python train.py --num_hidden_layers=14 --hidden_size=64 --num_attention_heads=1 --num_key_value_heads=1 --head_dim=64 --intermediate_size=256 --vocab_size=4096 --hidden_act="tanh_gelu" --norm="layernorm" --norm_place="pre" --norm_eps=1e-05 --positions="learned" --qk_norm=false --attn_scale=0.125 --bias="qkv" --tie_word_embeddings=true --parallel_block=false --init="normal" --init_std_qkv=0.0572 --init_std_o=0.0 --init_std_up=0.0572 --init_std_down=0.0 --optimizer="soap_variant" --learning_rate=0.0077 --lr_mult_up=0.669 --beta1=0.95 --beta2=0.99 --lr_head=0.00918 --max_grad_norm=2.0 --warmup_steps=200 --schedule="wsd" --decay_fraction=0.924 --decay_shape="linear" --final_lr_fraction=0.0 --batch_tokens=32768 --max_seq_len=512 --doc_mask=true --z_loss=0.0001 --train_tokens=130000000 --max_steps=3968 --dataset="wikipedia_en"
Each number is 128 + 24 x the weight over its row's rms, rounded and kept within 0 to 255. Layers, rows and columns count from 0. Numbers have three digits each. The size before them is the row's rms in percent of the matrix's.

# layer 6 attention value, 64x64, rms 0.174, rows 36-63, columns 0-63
098:143099148105153115116147133080087140151112112144084113160142135154154108086102102123137129150146127133111072126135144138100158096128143172157108088144126144162107097158161143134166124110133146
115:157144128127114133092094127131166152110096172133143114105138129130145131134147133106088149129098106104122153111115074170146068112117112133160135142130110068126119124119131124086139155161086143
092:164161165137188162145121157152118112095158164128104111120154144175117111111082082095154110136147131156090117124135132133096133110162139141128152126127134127119124121127182139086129123153132122
098:133120107125117161122122114157176131140121136148185116107103093134092139170125165174111148085133125125146134111115132152153129103095156153130157121117174129118126108187106130106116135146092157
099:135120146118110127138099101160142103141131147132107120135136142097157088078116124125099115148174122095172096123091087130107153157161146146154154122162153123115171112158122160132088127104138162
094:170102087106119104157120132143098126169127134141119108137115116101124080155118090142153149100123120150109117138165188115168185096140111127103113097133149127132161152135114151115151142100133111
119:096125141128113140097146125108124122116123150171108144113144147114122132161152116109094160083106104183162120079128160142149170080075125148131153119134103124141107157122108101131160152118107119
096:118139198148157097176097149116140112090142128171149137094106159153100138164095146129182131095121154150089162102145125124120113116150126129107106122126119145131137116110150139156119153109138106
085:171122100156170190160127099140097139087129128124164121135143107137080093146103085136143133138161147156073107121147139141145133094109117148124110147148163147147106157126119108123114136121110125
123:175152102146100119124145154091151162150108120126107098103142110139127173118136091109130062104135136076107116131121128150117113133155159125146108137108109114089104127107108119151133105138188120
116:159160087155132156153111114161134125129109119125155158134133108131132107096118143119115133154130106126159148165102083140178095135114088154173144125162151112138156115149159178093110137138103147
076:106100159122139122112145131121102075146110114158088125103108122116147109123126142106098092144146130153154101104112165110062171157124135142145126104133111134147170073140141147148115096097135126
097:089149134150129162161147145150131090094142125108107154140126168155143122170093124115115151125145151173120142154136094089120096128084136155104158122107122175162146125108099085110109139127118112
086:133078157099117099156114103132116118117125130134117096132138111129145086089108117160139105138143119070165088171126098173130156107148115149104119102175161160117140112130146103113103113107134136
086:139121137159135158149137138113100150118097118135149166089124147189130145137147094130111125126129157103098131088083135115120129180129150113172119093116148160113109123096101085152119091127134097
091:153117110156108118119168104138153131130093090138153140122144125099126094170089106135163126096164166142148107149161071127166136094130090130119124114129190113145133143114112104147120148132138125
104:102152063108110133190110116125105145163118118107132121178108109165113147103151128144120142154118107133136159136104122142163123112107175181134110155142111148140124163154111158142130104110114119
117:144081148106141117125115101128149127129089110152142088160109090156124140148105141135092139146148103125123121139097125191134105075084144178181119141124136152121138120147145157118158114117128131
089:134078129154106112137176138141137115142160051131121128144123083103146170130104164124144090134157140143116086172131108103104147119118147117126105151134134110156130110163132155157147108128141117
117:147125155128090129107138173125092092130147139146116160089158122116110144128151134130124066105101125106156114131152158105094161135163122124134127103185119114140138105103158157156118124129158175
102:155131098183121133151110138131129089101107099140151137099138113082124103164116120162117122136146161148127116116135124106140127124098104137126097097118140125171156141095082131187100129080158126
073:119116089128125147141137120118125133119123140096064084120118153140110097140114107148125090162142161127114136124142115124078117115126136144075107114102090152108104154107091070090129118143161135
129:110145116123091132144182120117138173165089088141085149110120162118159116125143121096144129068130145141157137093125139129112173124147167172146132104153143118099110133147116118121142151136103105
101:163103150149192139149092094126110150102153141157166107160110088153147127121170132146141120162140110112129146136148118175167104136144115133138091140154107139181144119140167129127135121125133144
102:141089179127187194109159125112121138132152107146147153119140125161167131150109141122121143110153136118089102093120101097119138134136121109165142086151136125158130118131136081148168133129110136
087:133141135125091131136165129116121096102130194164118109116148140146108110135138099121106068108162143175121133137132142185117134126099151169102125168133095151122099107131083119140123131147145128
091:136118119145125122145113114141154092129139160150176109122110063122130119107138155156090101091148111127171090138088098119175135151116123098082140135141137119136159110163095105133107104130108120
099:128113159123159139142133128122106140095200123157151103120140128130152136106145095106158114064130125094093112100119138128112120157178130092099113125156086114083125094119120115133149137128121107
# layer 6 attention output (transposed), 64x64, rms 0.132, rows 36-63, columns 0-63
105:107139099124141148142121165148167152134142140120126145135136183121142120120165102140134088150120159093110146098127142129157109107120128094136154145134109049151129158147075135133108156126150089
123:148162121144114113108134098089117150106173114110164138129114124085111107110124168104151121121156132152123086134184135091107102132141103109098125148123148168112191117140106141113099110100130123
098:101097097110109109107095118122138173123154152090115125130144145086138149105167123159097123120143132087134136161139086115134099107119085089086115146134112090173134107165133120105133106108124119
091:112156166106148091160131145119111111099136102144098132145112140108149134137114127081133117135128090157134097139137151038112168158108123131123122136127129149136091171117135141158100084129132117
100:106174110127136111131133167095126118151188113140142129101137126110107150150098130166115129083107128134103145105091154144114109131139103102134086102102141117169120177133109092102167101108142124
096:139106127142151117092137140128109157128071133060107127104109125157118164122151102103136141151138166107120129144094131119095077125123136105168176135152133132128117168125136154167132159155130115
119:159125126154113143118138111136163107101122087136117093150093113139148125106127095144173103194131125119123152121134102086096118116107105140183147150122146148114153141123175149148100133111135086
090:133117099106133141094140136171132088117151155103133071152153097145125112114139130139127136154156078115166126181129106119155154135137146091114123119130100116135154110150152104129113117194146157
086:118100161119133118108096126106144137163102164073091129138097125099159132108119122115118146131106136066138138159140151092128092151136130095129123165120105087128103137133143146124116086169115089
123:097107128111140079126113130175038126126127112151149173106114131098135126126135158131129124145124129123079123137131094164128130119105114143100184152116141096128117117145097128104099117104110137
116:141185164092124119121165095057160156147144141110145158115115128090121152110104123096115148110136143134116135135165148145122134145103154104106107125134117130142146171115103105144145117082158148
074:115157110143097137146131130137142147131165106155119111132127141172147122145137081189132102157129128153121161088096093133162143110146113132142113085116148108147087121156134083127140175130165116
102:167103147124095144139113076134180115151110114146116132153165097103148151155141126148123099097122097095167109129115136129136150136139146130103104123111105125126161113147216131127137104115116142
092:102159099135156148142173150093129138157114148121136132142140132107099118175169151130113129125151151144123162096106181145173109151115130092141138134161110112157107191155127156133134120147140143
092:130090141134104117106129151186137135153164127119160139134122139116149127119098148129134118133128107124086134112164113153153143132138080169118179136073065098111110140157162138103125124116123151
094:130133156125148126128147149074090132165105139111104141143088094092120128147116111122122127150161067091116132134101182124123086171116161118128142131124109139121129183132132160146131117143097115
101:135113178097126114120141095148123076108091117146141141086155157155121135109117132096106126119095190113109120136138157145110162122106131089125133118116110076100114157087115119142108107107154126
114:118175121130135138135115099112114107115142096117110162101168178112134093114147142109131095165119138107098131108185161100167146130117123103108135151158138113139129178109113137153116092157160108
085:102147127117139132136096149135093134146076136169088122132150194128130120157125111154117134162093074136120147142111157152132128140119152142095134118166148119144092124093076107128098133120149112
116:079142093124127118121145140109107163157125114146150099161076109175129129135127099132123138136145130155111132105093092144129130141076119132127167104133153121150137103178121089103119183130142104
101:134131160102135109094148126127130112185128146113134139150113093175165152137105103111153129163110093083109141131115172131139105164165149124124126116118136132095109177144162111125140137175145158
070:112105133109130111120087098146126108136110132160127185113141087115129108146159130159105104097118171103142116102050131126134096100127119125101124117113118110120095100150157167117134128134094162
135:148139164129132118154144148145110130077128139175141128126085105103104115129088133178135107169165110135129153139075112136106112105105093126170161116104121093148136157116108138158107131103114110
098:151152093116109134114118112103146105144136164073131117145144174096114104098139157072155163144119200121129118137172143143174135121140141095125106148141112124124110135140115110134102115154136113
101:158126120139123147111111187153180140177133139111142097140107181098125129123127100133147099139108081132136151132147121123163132126122130187107111147090102128153154161171130148128117145152137112
091:095157113132117137139118091130112120143135081152116149151127113111173134179159122150125138141140164123116129119117144105124109151153113087159186138143110098110116091158185133110093130100161116
097:140163130127118120121169155101101130148107106146120112137120172096113174156149126120134159127143124171118166125134160116113161161139143134146109128123128191118085161126175129130128126098164172
095:128111093139117120114115164150127126113115138093128086117102150106099117121143164133149156131135118149125162184110079140133129107151093158170120155147087131175129082155131104092098120150137127
# layer 6 MLP up, 256x64, rms 0.145, rows 0-78, columns 0-63
108:139138100146114158109115117081117125092121152109112159178127153117117185137127104166155145162135105142144103116137122129122101136128141149113101148106106094117129154158091105155137105093187151
099:104134084136129162163075124165073145107133136146111110167127134120086119169122099109108135140123136137149084105105122098102081111125134145134104106149135144080124141107143123135113158105105149
115:165148121136179111106098155122072119139166128129127165103130108133123143145132132123142165107082116115083127132130116117134106098085117165087140153115101138094103192116135123112117123114120150
071:120126180095112133084117111119108112119142112153149145140137166201141154137115130107135168085122155136105086102115140152076123128152137126136141083127143114114116126125107122099147176131121105
079:165149130116132117135160134104130076123127130154142130141104119124142121120136154121133140084104140118132108171072148151146125151163183134138095090161149110107088143099103119139153098096085147
095:141144122123131141083126123123130101150142089161094151081184116132163072118123129128106105092105139090071166109134144133164130156135132122145099129109132105157118147090157136106132114139132125
103:134133144130143087099148131125165137106185135152106128135157130115140128094101164133102094147090108087130143105122149115116126157112087167155160080148136131095130120152092141091131118106156152
106:188083099131095130096138082118116127136135108116146136141138125112125103109081134090163150115121163155120116118146103151091157155153140177118172153121125142085110116109142133125136154097136143
088:104116099082108157164129109160116120136131134143106140167125080096128142179114108136123125150106182146121140101143157120105114138154177121116111106106151154074120122085140146146105116126116147
114:128100105131137174105126116119099135107156077145103119097141123130126120128109159099180074144097132133130121122163097119136133128123123186132152161120122183100116134131110142146122084117107087
108:153160101123126171055174116155124130133122113133114137122135127157118140105090095131169135129125151160146163120147098102136080107096112149131123133126144123145131156109122111162079097118151153
106:106124111121147117085123115094104124100165141132167184145100151181163122120153149105145127149130087132133123180108124130129103132141128086132123137144121096126121125113074084105117149141140088
081:132149115137105127184140090130162114099137120145169139165117120149131112116119123117155140132114135139147137167108196157098129112147142143125104145175108118143167173100132118099101176114106123
075:166104103114056133111140114156157130119102127156086140149142089117106124090143159089135079134125128125109119147086141157115106108105121132143109162134148134130108149110116176163111123142103148
082:163168161088101110154097146149097139121120112117121140119129136149139115130124121142130086121151165129138106147125130162078092133164159124136163127114155118137132120177098140087155144136171178
092:142152120090152090099085095108122162109172129138163112116110137144133138117117114161148093097127089103131127109102136115087110100126096108126133163166137159120141176157096118111111160121105140
108:117129150112087095101082118156117143130104110170154166106133169138149145156129180106143098136110135108139091139092119142132131100113167100160124091161123152170127148119113131106134152138155148
108:110123139171131110084160166129117098157122109106126140099143168140133086136132108137130135126077142103145170169170134135143154136065139156134132115125153084151124111116129118128115162093106130
134:129115120129160133133125090131129091102115143097123101096121123147122123079143170158097107154134115110151133130123119160110134180106134144137136098193160137172092151101093159135152136149146105
089:169123132136146129061107118141161139086142164119129121131084147099144123094167114131154151115116161153110103131117139101126120129115114134162108129135147136120144143055107107118123127081091104
092:127142084126128129100122113101105080121116169127123161144122084157097095131150073140115123146116170105123110110149133096137093131113121122075110066102125122152121123136145130117095120144142162
129:126125120142115146133139099124075149148095150124124171087139184117141108133155114150120079126114137124111148074116162097099108139100157101171142142151130133141146118157148151137171125146115098
087:120113129119178125148183139108149146135135149143103161144154106122074101109157137124089154098130126131117172153114115126121146156084155145107103114101146099075102153094097133142117125131134110
110:111108117157193144120144091149111087117138109101139142039138097165105138103124119117114121116164155112153130153144100107105164115108119103116131131124140086114134135129132145157113143155127134
086:140127102096148142119091091101121072091109113162108126125124141132149179096095119087157135142148108153118115124123128110109115148082123118132166141196122113150131115169125138123130134145093130
089:096097114095162147139134134124167136123134127129117108115154098148103123135135141152141120131101145104165128122122115154159166121096130120114083076159115109111147104096071100127106195113125148
107:103120093113140125080156119142185131147141136177095159156114160127112088095129124133136124118155119132136142188130098164113139130097133098094137154112094146154155153137125158118140152161135117
076:131136131146117160175102159152096131093086115136105164120153092109103119121114126140121180116138113120101153148122135146100121152159143108122090121148171111127136081097090155113107105171117113
111:143140135152131138112146175142134145113162126078113091129134131142104099117107122092128161139128140108094145155134123149092134135101143151100082151074144136090105147115145144094101100178145163
059:138081110117134117115141114112129150094138103091118125157094128136181125080091114104129148138107161109154168160168109135110133128129129165122135156083147127119145100119176132157104085148135115
120:124155122101115161138132114092128131111192123147142135134186145094118098108112101133127124130120127127089139114184130108145166100114144096132144100115121081097118127113115105173156129084123107
115:160118108151161128109124057114116139129121132120101127133169133112139130109138178101108130149096126100132161173125110145141164118148099086165136082159146151103122146086121124132113135120112090
099:131110131133149135105150067109096130170094114126143174099090174122132182124115113139139144139148121156148139118132148107085150120108115115099139103100127082141127130134130144137102122106182096
087:128121118103130119132110088096146151116123111175144127108158164099153153148156152164128095161127195123133141108118097106118130112131124093123083151141119099156170131091087121136126122088130124
085:116117109111146076105103074119146140082109109156139119119133174124157119116149125111133127133133147109096128168064119142120136149136136088143161100142156153109133117139095096113154161160101120
101:167086098119134168115132101155104154156114139135155124113160121118089100150092124147111104124114146094121167102098131163174153121121122131111146130105089107103099147127165146118105166125111168
107:133169169140124141115120118146114129124162092137189129133113144152147136122104107103145093138111059077122128114141129124070125135136114139118123140102117131115128177125100172102091134146148114
090:137124131118137183097074104172156080117151147157101136122121116112122131162108119110124123153148135073136107127175129128127119131163147136163120130105106142123144156121126128118091076142164156
124:155124150130172148124129121173116081105149169092158146112144098125091091141097163174117118110127143112088145135114141122104127144121140162156110135134106079092122135117158157102145144114139153
109:165108111177107139130108109137135159084146122125077157113144114085123107097113126138089116159147137126124140139198110117110145119106105142117139128103134149146154131147163179168131102128112114
116:135147126115099143126130099150067122114161156132121157143158107101148082097173183122167120125163123139138099139105127093139093143087115100152132136141081114119147128107119145126146150155135107
114:130158132119116147136106100142077142080105177125110150126149104119118120138114182114098155156147149128110102098115109133120142156105107099071162099157100117107110133114108122132136185135131128
102:111094045173139155119143128103119122108165147156110122118068131143125105111163124128117107090112135116109125085158135130099144117124107134160137128113114127157125122119166130157135178121154124
105:146130144128134152123178083118157171122166087111162135148129081112118152115120111131142094089151157110161145104161159108147125145116104124089100129076118130121112169120145148131132117124162136
091:159113121120102083130098115132085125080157139146141132147153077091144101112120159129130121124121126138137105130107110116179083109133150164119095156146144114138125128106119130177118140089115179
097:140158143144181123092153092121099112139124109141139102168167151129089111133097121108128156143120125149097150114139150128152137130108116108095144114099144093086106167135165063117115146146143123
089:127118114110177107147113118135141088160124096136122100096084114096118113130155145097137102126134118100111153123089102157099144143135129149107124131103165106154092104098094201143142148123145121
091:153099161136114122112108122061137146118129131172117097120134103144131129120104128134144128106121101108145101125160153110110115160155166091136053136113142112081129102120161136113161114102129158
094:101143134113161141117144123136160056152110143112101093138098112095127134126096124140136124076163105086122146161115184120101132120124151154132131145148097112178149155120122110163121134140149119
083:118144043128145109112136096148134153077126140155110140130161144127138171175132125110155161136133145123169139119112108084091130115110130109129132138114167175161103111129132126152109128125140110
101:094135107099064127122124111144153105129132140132136134141092133136137165175124143119134156141077143114113144143090150162120104136141160125142117106162134163108115089160122096082141095159122163
096:141100106162099151111129089123119091147124115132082151142149125128140094155130095149144116157132109133176139153121162130153095116104148145161159146098170121131126135132185107130116133129158071
128:153108077132107129111131106177125125103130131103138125153140121096083107086126176150135120132154138113139119142139090145128174126097115100130111119080118148160157135152110141104097090163160155
115:088130141141150143129083091140141113114126067138087142100090111150133103087121157158122062142155127126147144121123124123112144136127127135107092141125163152169152101129120161114101130154126094
121:150178134147134136100116135091147124138119123148113128099137171079126119139107166166118156109116140152117175128151147121116176138119084155130073137129128131160095151088139108107109113112164117
119:137100150106117112067154119135155146135124137099132165113138147117122115104116133146110126135122166152150156090114147162156148107091144121092118140090136091149136156110066100142122117091174122
097:146137104124112152115110098136114092114099114150117092127146161129147108124147123144155076163097132096146152124108125146159162122134161144082077110124097113161109145157113088120140082106151147
101:139137099108104084110162136128108104143123133108143157182129131096153101115124137087167112158097097145149127176102129108153142130128146116186132142134113093131146107131110142121169162105148092
115:092095117153152123104140093150126165132159129138147138120107079133125167132171100136130082127089171156120104148108118140105108086113145128106100116138155116108123180173110134122140139147101137
088:145092134100151124114110125152127114096128129181086168121146136160099142187170174137112153136096115096127153094102132157139147118113114128115105157167120150136155130081121134140107128136143115
091:135107115149113166105087145135135113150131096135126114109103152127080087170117164127130146102132144115108095101090119151123151112113115153110111122103096166105178130163077153152118121121124164
101:109139095085137144128121111145136145126157149149127162177135087122127160155158082175127100158139117099147133083085134094129100154153132110100128146116124089124146152153128167101147113136138126
087:109163108145118123119134106114144129112101140080141151149104115168118122078111108120132117104138129167134094139088112140169109126102154140123110163116140164084120163123109073139116161150139082
097:122101158145134116095091105165110094091139136153116142153090082153168154158106123088166137142131109123111068153153140099121101145138126140150136119170141113124132141156140149122148167118133143
089:127142142130133112112122058124109134169103115124091150147121186095101161150160120173156150163099119116170109119135164121114140137121135125154107113103147133135107137148145098143103117105085137
104:113104104132112113116127123126143113178137134122095138087138154085134145115145124131146130103038150086137161136125125118135150115155159144115114138106113121120066155156175156131137124128110144
101:100172127131148123091129108137119158087125104116118114121161132142150160091113130108115111156132117109088105107113115155115162099096109133089108133139153136121111177118149185167122135149075139
076:150163136111135168112136148136153147153117158136091156162138099108143176173143083136122136125106134126141118149155140149121130159116123125078091115130141113164094132099122104133120173130186148
105:135145092157084135124125148106176144117143133122104096138114143137096102117088140120153082152112096134130113125114119144138168156106145169116086123117146154110162158179124165129120117118176112
094:131122117137139128151162105078123159140112144125105150106123108065154130089110093122122111142113149122126128073104160129138121096094113133192136105136146131107137167160117169100114135162128133
101:161127127117129128127191094093095157114083146115150122107113168095099100158119152138111174085134142116139146140119108124091135116115116113138090147126089146117128086105133107110172144142118139
113:124132074122076144129103124138140127082137139089083110156169109101118127152110116111099128132158158133137102115144104138111167106116149106159130084138087131133137127097108108160172155115126104
109:132168215137148126133084138133120139115144095173104165140136140147109151135112121129137124181118100090119099106117120151112139121132157134082106125178127128144126148095116128135143128091138117
071:095112147097133140087117131102119128119116128118110143101106166151123163153139128104096165137114140069155160142132116117120128127104121132152129156153114103092121097154166110065133118167115175
104:124130093154164144107123123141141112117108145131135123102087119118141090170121122177130171124130127126151134114112112081136140175129129119086092082097144169099128177133123146151165142134148157
094:155160132141117148108126098114140116134095158130177134185133115151152150149150139111120158091166118120135137113136089075119125121058123154109152118109113113112141154094154131111124124096122095
087:158132120128139125096148087129137133109128120046120097120100146116127131099121119119113143108152148135179162160164113120118102120154121183098129143106131150143170143104121171146121125162117153
080:114160098154132073135145145154106151112182148128105118118162087111121092118123154140108123130119209112147114143149141143130130113126136131130142146154100119106088171141145125160135151103096129
122:140120102126120146121144144137124119136081128163140166105159181127143093113128112093134141113119137155086123115124073165091166129065183140134103117146157118122117102133117109153128139141116135
# layer 6 MLP down (transposed), 256x64, rms 0.177, rows 0-78, columns 0-63
111:153112118110125143128128123133124129102153146133097111148121100132118070127131162118129127069128152173140133127116143084122185138123123137112084133129132186178107143136123132153061134119122121
092:101136139146129133179069125153087172126106071092136095151138153112128153130133146111110143110097101147162103116102101114096142129096130149118125111140126137153167125141115143107107102111157161
105:134171150160116118091135087115078091151175109142114126084118119118128138094120085141150112116154120142141102165147113138173114119127172127159149135153090114111127095145132139119156145138129166
079:143169148125161091111105125128104168124098119096122115112177124168120139172138132071162123137109135148137113176137129128151139159096093119142155126135120143107111157148165126145126144135181147
073:140156167161132143142167148103121108140099093106097141100143130115097108140150100112157153137117083135115129062106118103131075145155151133123115114144103140162124147137143086097135171136127120
083:119154196147157152157119143132119079137139113116118151117151114143148117104099127111157128128103111123181121176158124084108161143100146149115129130135132128149133134196103145158134093118132126
100:135137128114128128107159112122104124118154158164132136134173130084143081122157128125124179152133065126130131127153188131129141124123114127127150163142097083111165122113178084129133113131126152
112:141135127086132126194083154112136097146152097118117105139111126130136131144155102098082108092153151156130134155109093135110139099106087091111112121110103122126131165151131138137105117158157084
087:161144104136087120092137137134130105121164089127140167121114126113129109095123117077160142110132099144102167124119162100106128150100138116161116146135117136152150171131082100135185158106121154
094:167098138162107123079085133125134170160115112086138155140137160142123147126135174127130123117109065121134136134169135137142140146143127097148101145090144126115106085117124115184152120117149129
092:155102144132188155133113117130132130142127116123147113100138124206118133097101139151122145092109171119119111193131107108097123104143167127139128122148155126127128103110077113133109109155136158
096:094143137106138132160079112155159197122142150161160144123090148144103146128105094161111112162153121126117141116104119168095128108092151129146133143150124123157116082147104128105104123164122131
085:106125112136130124121181156126118116131120172176129145135122143170119165100142135156166104117129128143112116074193137131143147154123104141107157128085106145148152094131152102150128108113136089
086:106056148139097129107144165139136147106134158108158159119158143165114111106105157116128081120097152116148140135148099150129130124156083120105105144104124152139111113178128141136132144149078143
073:092137086138120107086192128115127140119126172140136125120126136153112163075136105147123097129157138129150123114147141120146103125163095175135155152114145134154111139103168109135120137142067109
089:128160147167119131128156135110131120115133106126126166124093141119070164127140115112168147078112102136156119147119138144124098091176066124107159142129124129154140083118108099100144152121100124
096:123139125085134074132109113154115143116103111137157119144082133142156138154124125123096114127165165137153136088106144120126143124179136158142102118116102151169119165110182125109155108172152106
109:188134193177132117157131164132111149126081157148098146150123132129130159108147145099123126131121149121137116100110160144138111073121141160078160139123118142129161123146127136108122118126115090
128:085136129130076172093128141112105145133146167134092155097107164125160115169155102155145158117113126143136085166139112160140126119126143097148123149086078140113120092138145125133146139108133137
100:111155113165087137150155057111106175117094127112156142152160091141149121135113151156100176162151105126100144138147121166134142111151158122105123110118116117130106146118136120166107122098113124
086:109149106159115131133168130150101139097116117113146100074120133126116170103107117144090141136139114137149145098141187144137128105175101105172138142129134142183113131085137122143095157108150114
123:162100094129152122124155121133158153141142159143136088179149107115134155141098160125117165123134121110097175128189075101105119130126088129168117117120137123140114139133110115096136108132135173
096:125118101092101096150114124165129116136130138162177099133095153144138139106161131091149120109137101135126122112127159125111151106129165143113139091096117144095100133098104137131090132134153047
103:120121166069104144123108138108153138169134136140103145132113117078149174178115119106102159115124109165132105129117134144172109117106077109122116117155145115164128093144161115110106122116124099
121:146119079137124150100130104118105103119122159161124119126155097133093094120152131170179131185150148096118146152154151150122132134153149107128129155139139167109121153163106147142110109089082119
083:096144126168127128119132148135091123111064136141127159153128111163127140132119080134147130114127118176169127144137160173156156106108150143162174124141133120153141094123128075144153132136098143
112:111125136091107110141124116149145101131132112146137147144102133136143102142129147124142113152147072117133108100145124127127134129089124181121149183122107156057176149186122116117124127147084132
079:094172119151095092128156105102110107103120093129135175125088128150133102074141115117142072151120126133138109125137112066138150126104143124147136155131125159153153128174128140100123131153143105
098:149153155109130158176183112146132152100151123101066122137160119111138115100127099148117130145155140147144126119156149126116089176110140099129130142109157116097129092133116152075113105100112126
080:118136157163153117166109120117111174163089138123137097107148123151122093187128137139123119116101113136134103100071123154108154121094116127145167116137095151160134102137125123142147112178130164
093:078141089106086124144119132116115125168131092122106131097154134132143154174132107085134151089140133158190109157125114140128122144114110147157140099136139141173143120095138150121155100115160104
101:151120081122132120155121162143095114168153096110099150172151109170131165101116138118096176135135140145129145084091124101103156140133156116152100126134126136120140151092114160129090147096141140
094:149100143093152160178071132122130110117187166132155110129171128135174094105124126120139146125119113130139133134109097131095117125128128058105113139153146122159111109159129152098128127110120125
090:136114162131123148133145127098180140101142092121107164140125151159140165170137101122140111104122136124143142165143177127101107148163121117133141176112094103172121079090127165134126144143146127
096:170106123120107090138092182134120147099100138107114096154159112120133073143105132125095137127142149137187127151130113134121121135108115083142149108149125108157141153118162148143095146176135153
083:134112159127113089110101114153121082125088168178118155118126102156130130117108135101109146091143126132105114173153108157104111132115092118109142144109110108090135098109128126101125112076152172
095:125112120128120145159121164150116111159115110091096171131138134136161187154142131111111178120118176137116132095130133149153117127124115117125129129163137111157075106106137186118165126120172131
089:153147140128152116119135144131163130106067132128115124108138100179163144094096129088173117180114156164110121095114135125124145132125130120128129076144077105140134101143119119105101164108142119
126:113135127132106124141123084072118133141168154071142096131164135093103096131153139131137113105142124128131109119126106123149196130120125125169123120132140126133173069128160122118145175139114108
129:127085088132175108137112180140149093186143117116175102178127130149093148128101132123113095123120101133093116103098166131106102130077134127121108142125154121129107134125105118128124152131153128
111:141090161163134113131101118115116114161152191093115121112158131117102120103117111162143114161152142155119105124134110136109120107129182122108126127135149172149104082107149110094146131186145126
114:122127160122115156095145128110103177147156161160098135127122102133132128156160106066181089124158139106071117133146164151128139135126091119154136116139121135145166125136116102139100106103137114
113:143137118167162112126162113152127126145140133140155121163126099121135168126100148139099135166199134142151146078165166129170126132172160133121157098114159132132118150125107172115109117128136138
094:135112110124134139134123154146101141150123112165140088137129110150148154140137088123113164086115124172105156186100106154177126145101147110129130126192142106120102076111109138108107138121135118
085:111127197145124149152122126112138181120158110107136143149161111118177123168125086158122113133098151142139141182126087142125120121124183118124151130104123138109089126142144144128154121106101154
084:121096136124178109107080094156109121134127071112134120154115117120163113136086171091100151096122152124130161129126107167080122130111105115087178120134112129150115115137157109119112115135142135
108:153140107165118186143112131150098121101151133139102110110126109110097080118160139112172120164141153147101084158119123144119145137125105186134120141148103124150107155103085151134148154111111151
076:134096123099165114126093119099147173126097120181119140134114162094139099168124115094160102084125121139100135114130151139119171109114135087150139109115130094140157128161160135107145098122165123
083:156133127136122066099160135140126130103129119075105136146159154122168087107100111104150129149154144111106130083170099139113130180131100129098136133111100120167130129144150110138164158133112112
096:139136130134145154137152126137144106112128188087165098117128124110137132120134114122148121102140146096082135127136086134073104134110055093142147159122116087143157116152124171124143150135141108
092:158142107134141163128119164141145134165151137135123078115122079139126135134082098111120184090116158137112134148105104091145064096145109135154119128102110116139149142112132143102169136135157137
099:152132071153125114109127117089144137152113198120107125086138148112137146143146178097131141123112148117074120128119123137129115134115088146132081152136157122139110092092145136119126138098082117
104:146096171102088122101099146098111161147107126112115131136126176128131151153137096174164139111117099109142159155156135155142108146134110139151147135124092138160090087106109093111168132148108120
124:149129095101112158088102153114132139150099146136107141149111141124110127158149111076137181082156144106113134137131137181145156144110124140106136106100081144156109097172129165131110128106135136
092:144119166145137109122117162198138107119131132125128177127093107167159144110164086112134139121106123147124123192131129158154138145133140144122157148131163099151156100136131133102151170117157122
102:162151186170149124160103107137096111116108106135106172119119114180124141149125114091129153130125144132119142120161154148144112150110135102145086126157110104126131113157089153136160167088147107
100:094152084118121155132176126137147110136128107167117143089156165128130150101108110102109128131133152148133148133106144097155163111127112152109116158124128143159115150157152087087140142077118074
097:121111108121100154122155132146137137124154104116130099098109097148110124126104163111114129101169155122111091100158106137155126118141132154074119100127150163134134142163140077115136099135052107
115:164129126093126148133108144134058094132135123077120111123157130102127088082131140118112132105130126126134127124123134131087164144116146114170125135102170128165115140135143166106157074144143164
102:098155092117114161114151118102139131105119100124121096134145118120101144130116138125094094135139163130106099187121135120117117137168143136104136087147136150142073114122175144142144085085108082
083:080113120143165104128146108086118141130129163107165104144129174182132161073118139144144141139160110118124123105142099120148136115182109122125135092125113110146144120146171113118144162149122093
084:158128162102126107179111127111142146143082159110115154149111143107161146123099131086149122139109135173125134101164162131140085089145130105146121159129143099143139152153103103149176110161125122
085:098140135103111124131159149104149135131141124103111126171128142155135099160126123080137120097158153146144154135095106160154128137135093115104138104085105089130137088198105125107138138173146130
103:114121158072137137131108108139111168113139150138126100102143125152123139134126142182111132083123135143135142122148076137146171105098107118119130117160095089129111169101074167113122144132159110
102:157159093067113154130094101127119128122156100141168119103116094134138130150130127136080156165146120114097082153125127110125105142143103156129130147179103118141117128087119141153097099135106156
084:199137131133096130130109149152151113144133117117141127161131139140161109131191079124143142120113148132168091156147092148160125172105122129098119154117117104152146109135123179137151125140151114
100:085114130152095151140154143127139114055149163152144107075140125169112128127119146106177138075117133122121130144100123154137139147167137117124157115125133134106142080124120095139122131143131084
086:143119123158082127169135148117142129122112131088145157138129081105136166120119091176135120147153105100129125102116124139153162090123131131113149116099111134154124109114194121105093177112114096
096:111134162134117142130091112114161143165146129104144173145113132145191136130135138121131163106105094136133079088104120139154089140128117118155135117140190157142177138124103097095123113127118121
094:096134127139112121095162207167140103137135132126135097110094130136144125150171144088160116149139118079129120121153140129142120107152142132078127113115105159077094113140110104126109136149106117
099:054093137137097085106128104119140125138122131102120154151125170132125119164125109161132133100103122068137135103126125101121134105132115150139150105161113103131094128131098153154143157164089096
091:141112172111162146122114155144164114130128137154117131128141080153144145130116151121135157136111137181122124179143115138160082147111165128147139110091162122134161075163120147090142111145153152
109:085109134135109116136123155129124119131115136125154124166096132099166130190146129117132162139101107115144119146163111148107140124121147152115170128144159148159122109124128158119127070208122153
100:132095109126148174084146121118134127156123151139141116109146130157090139170137161137103140138121105089136133119101121149135153126122161140152127099095072124134154152141110161065103099167102134
085:168133111137114087108164108103095096159124124144126127124127106131158166099155153131141110131135154147142133091161139131174128105149100135168150114144148076180131096093139085148107121119133128
089:105148067102157134153191139157117103127132108124133144122104130136104114105131116127129131147133138150104159108134139097181078116138105126147162165141169122184155145104132142136162133120122107
092:064129128126134149108150184135088114178094161144141167152123155160151130121154142118104145112139146140121104129153129138138156155108117122080123122129143126150118076108105107107108122086104131
079:121123147146095186155151154130115122107099095092110080155159124122138118112113068154134117136094124127121183117168136103134132142156119108130147095100139134104124105142149163113110103116133090
123:074116115134134143103134146131113106145134136173132134161106135120153113131158132121130116154080081155122109150110145156146167132102143112130148074108143114095091117093076130119118174158129140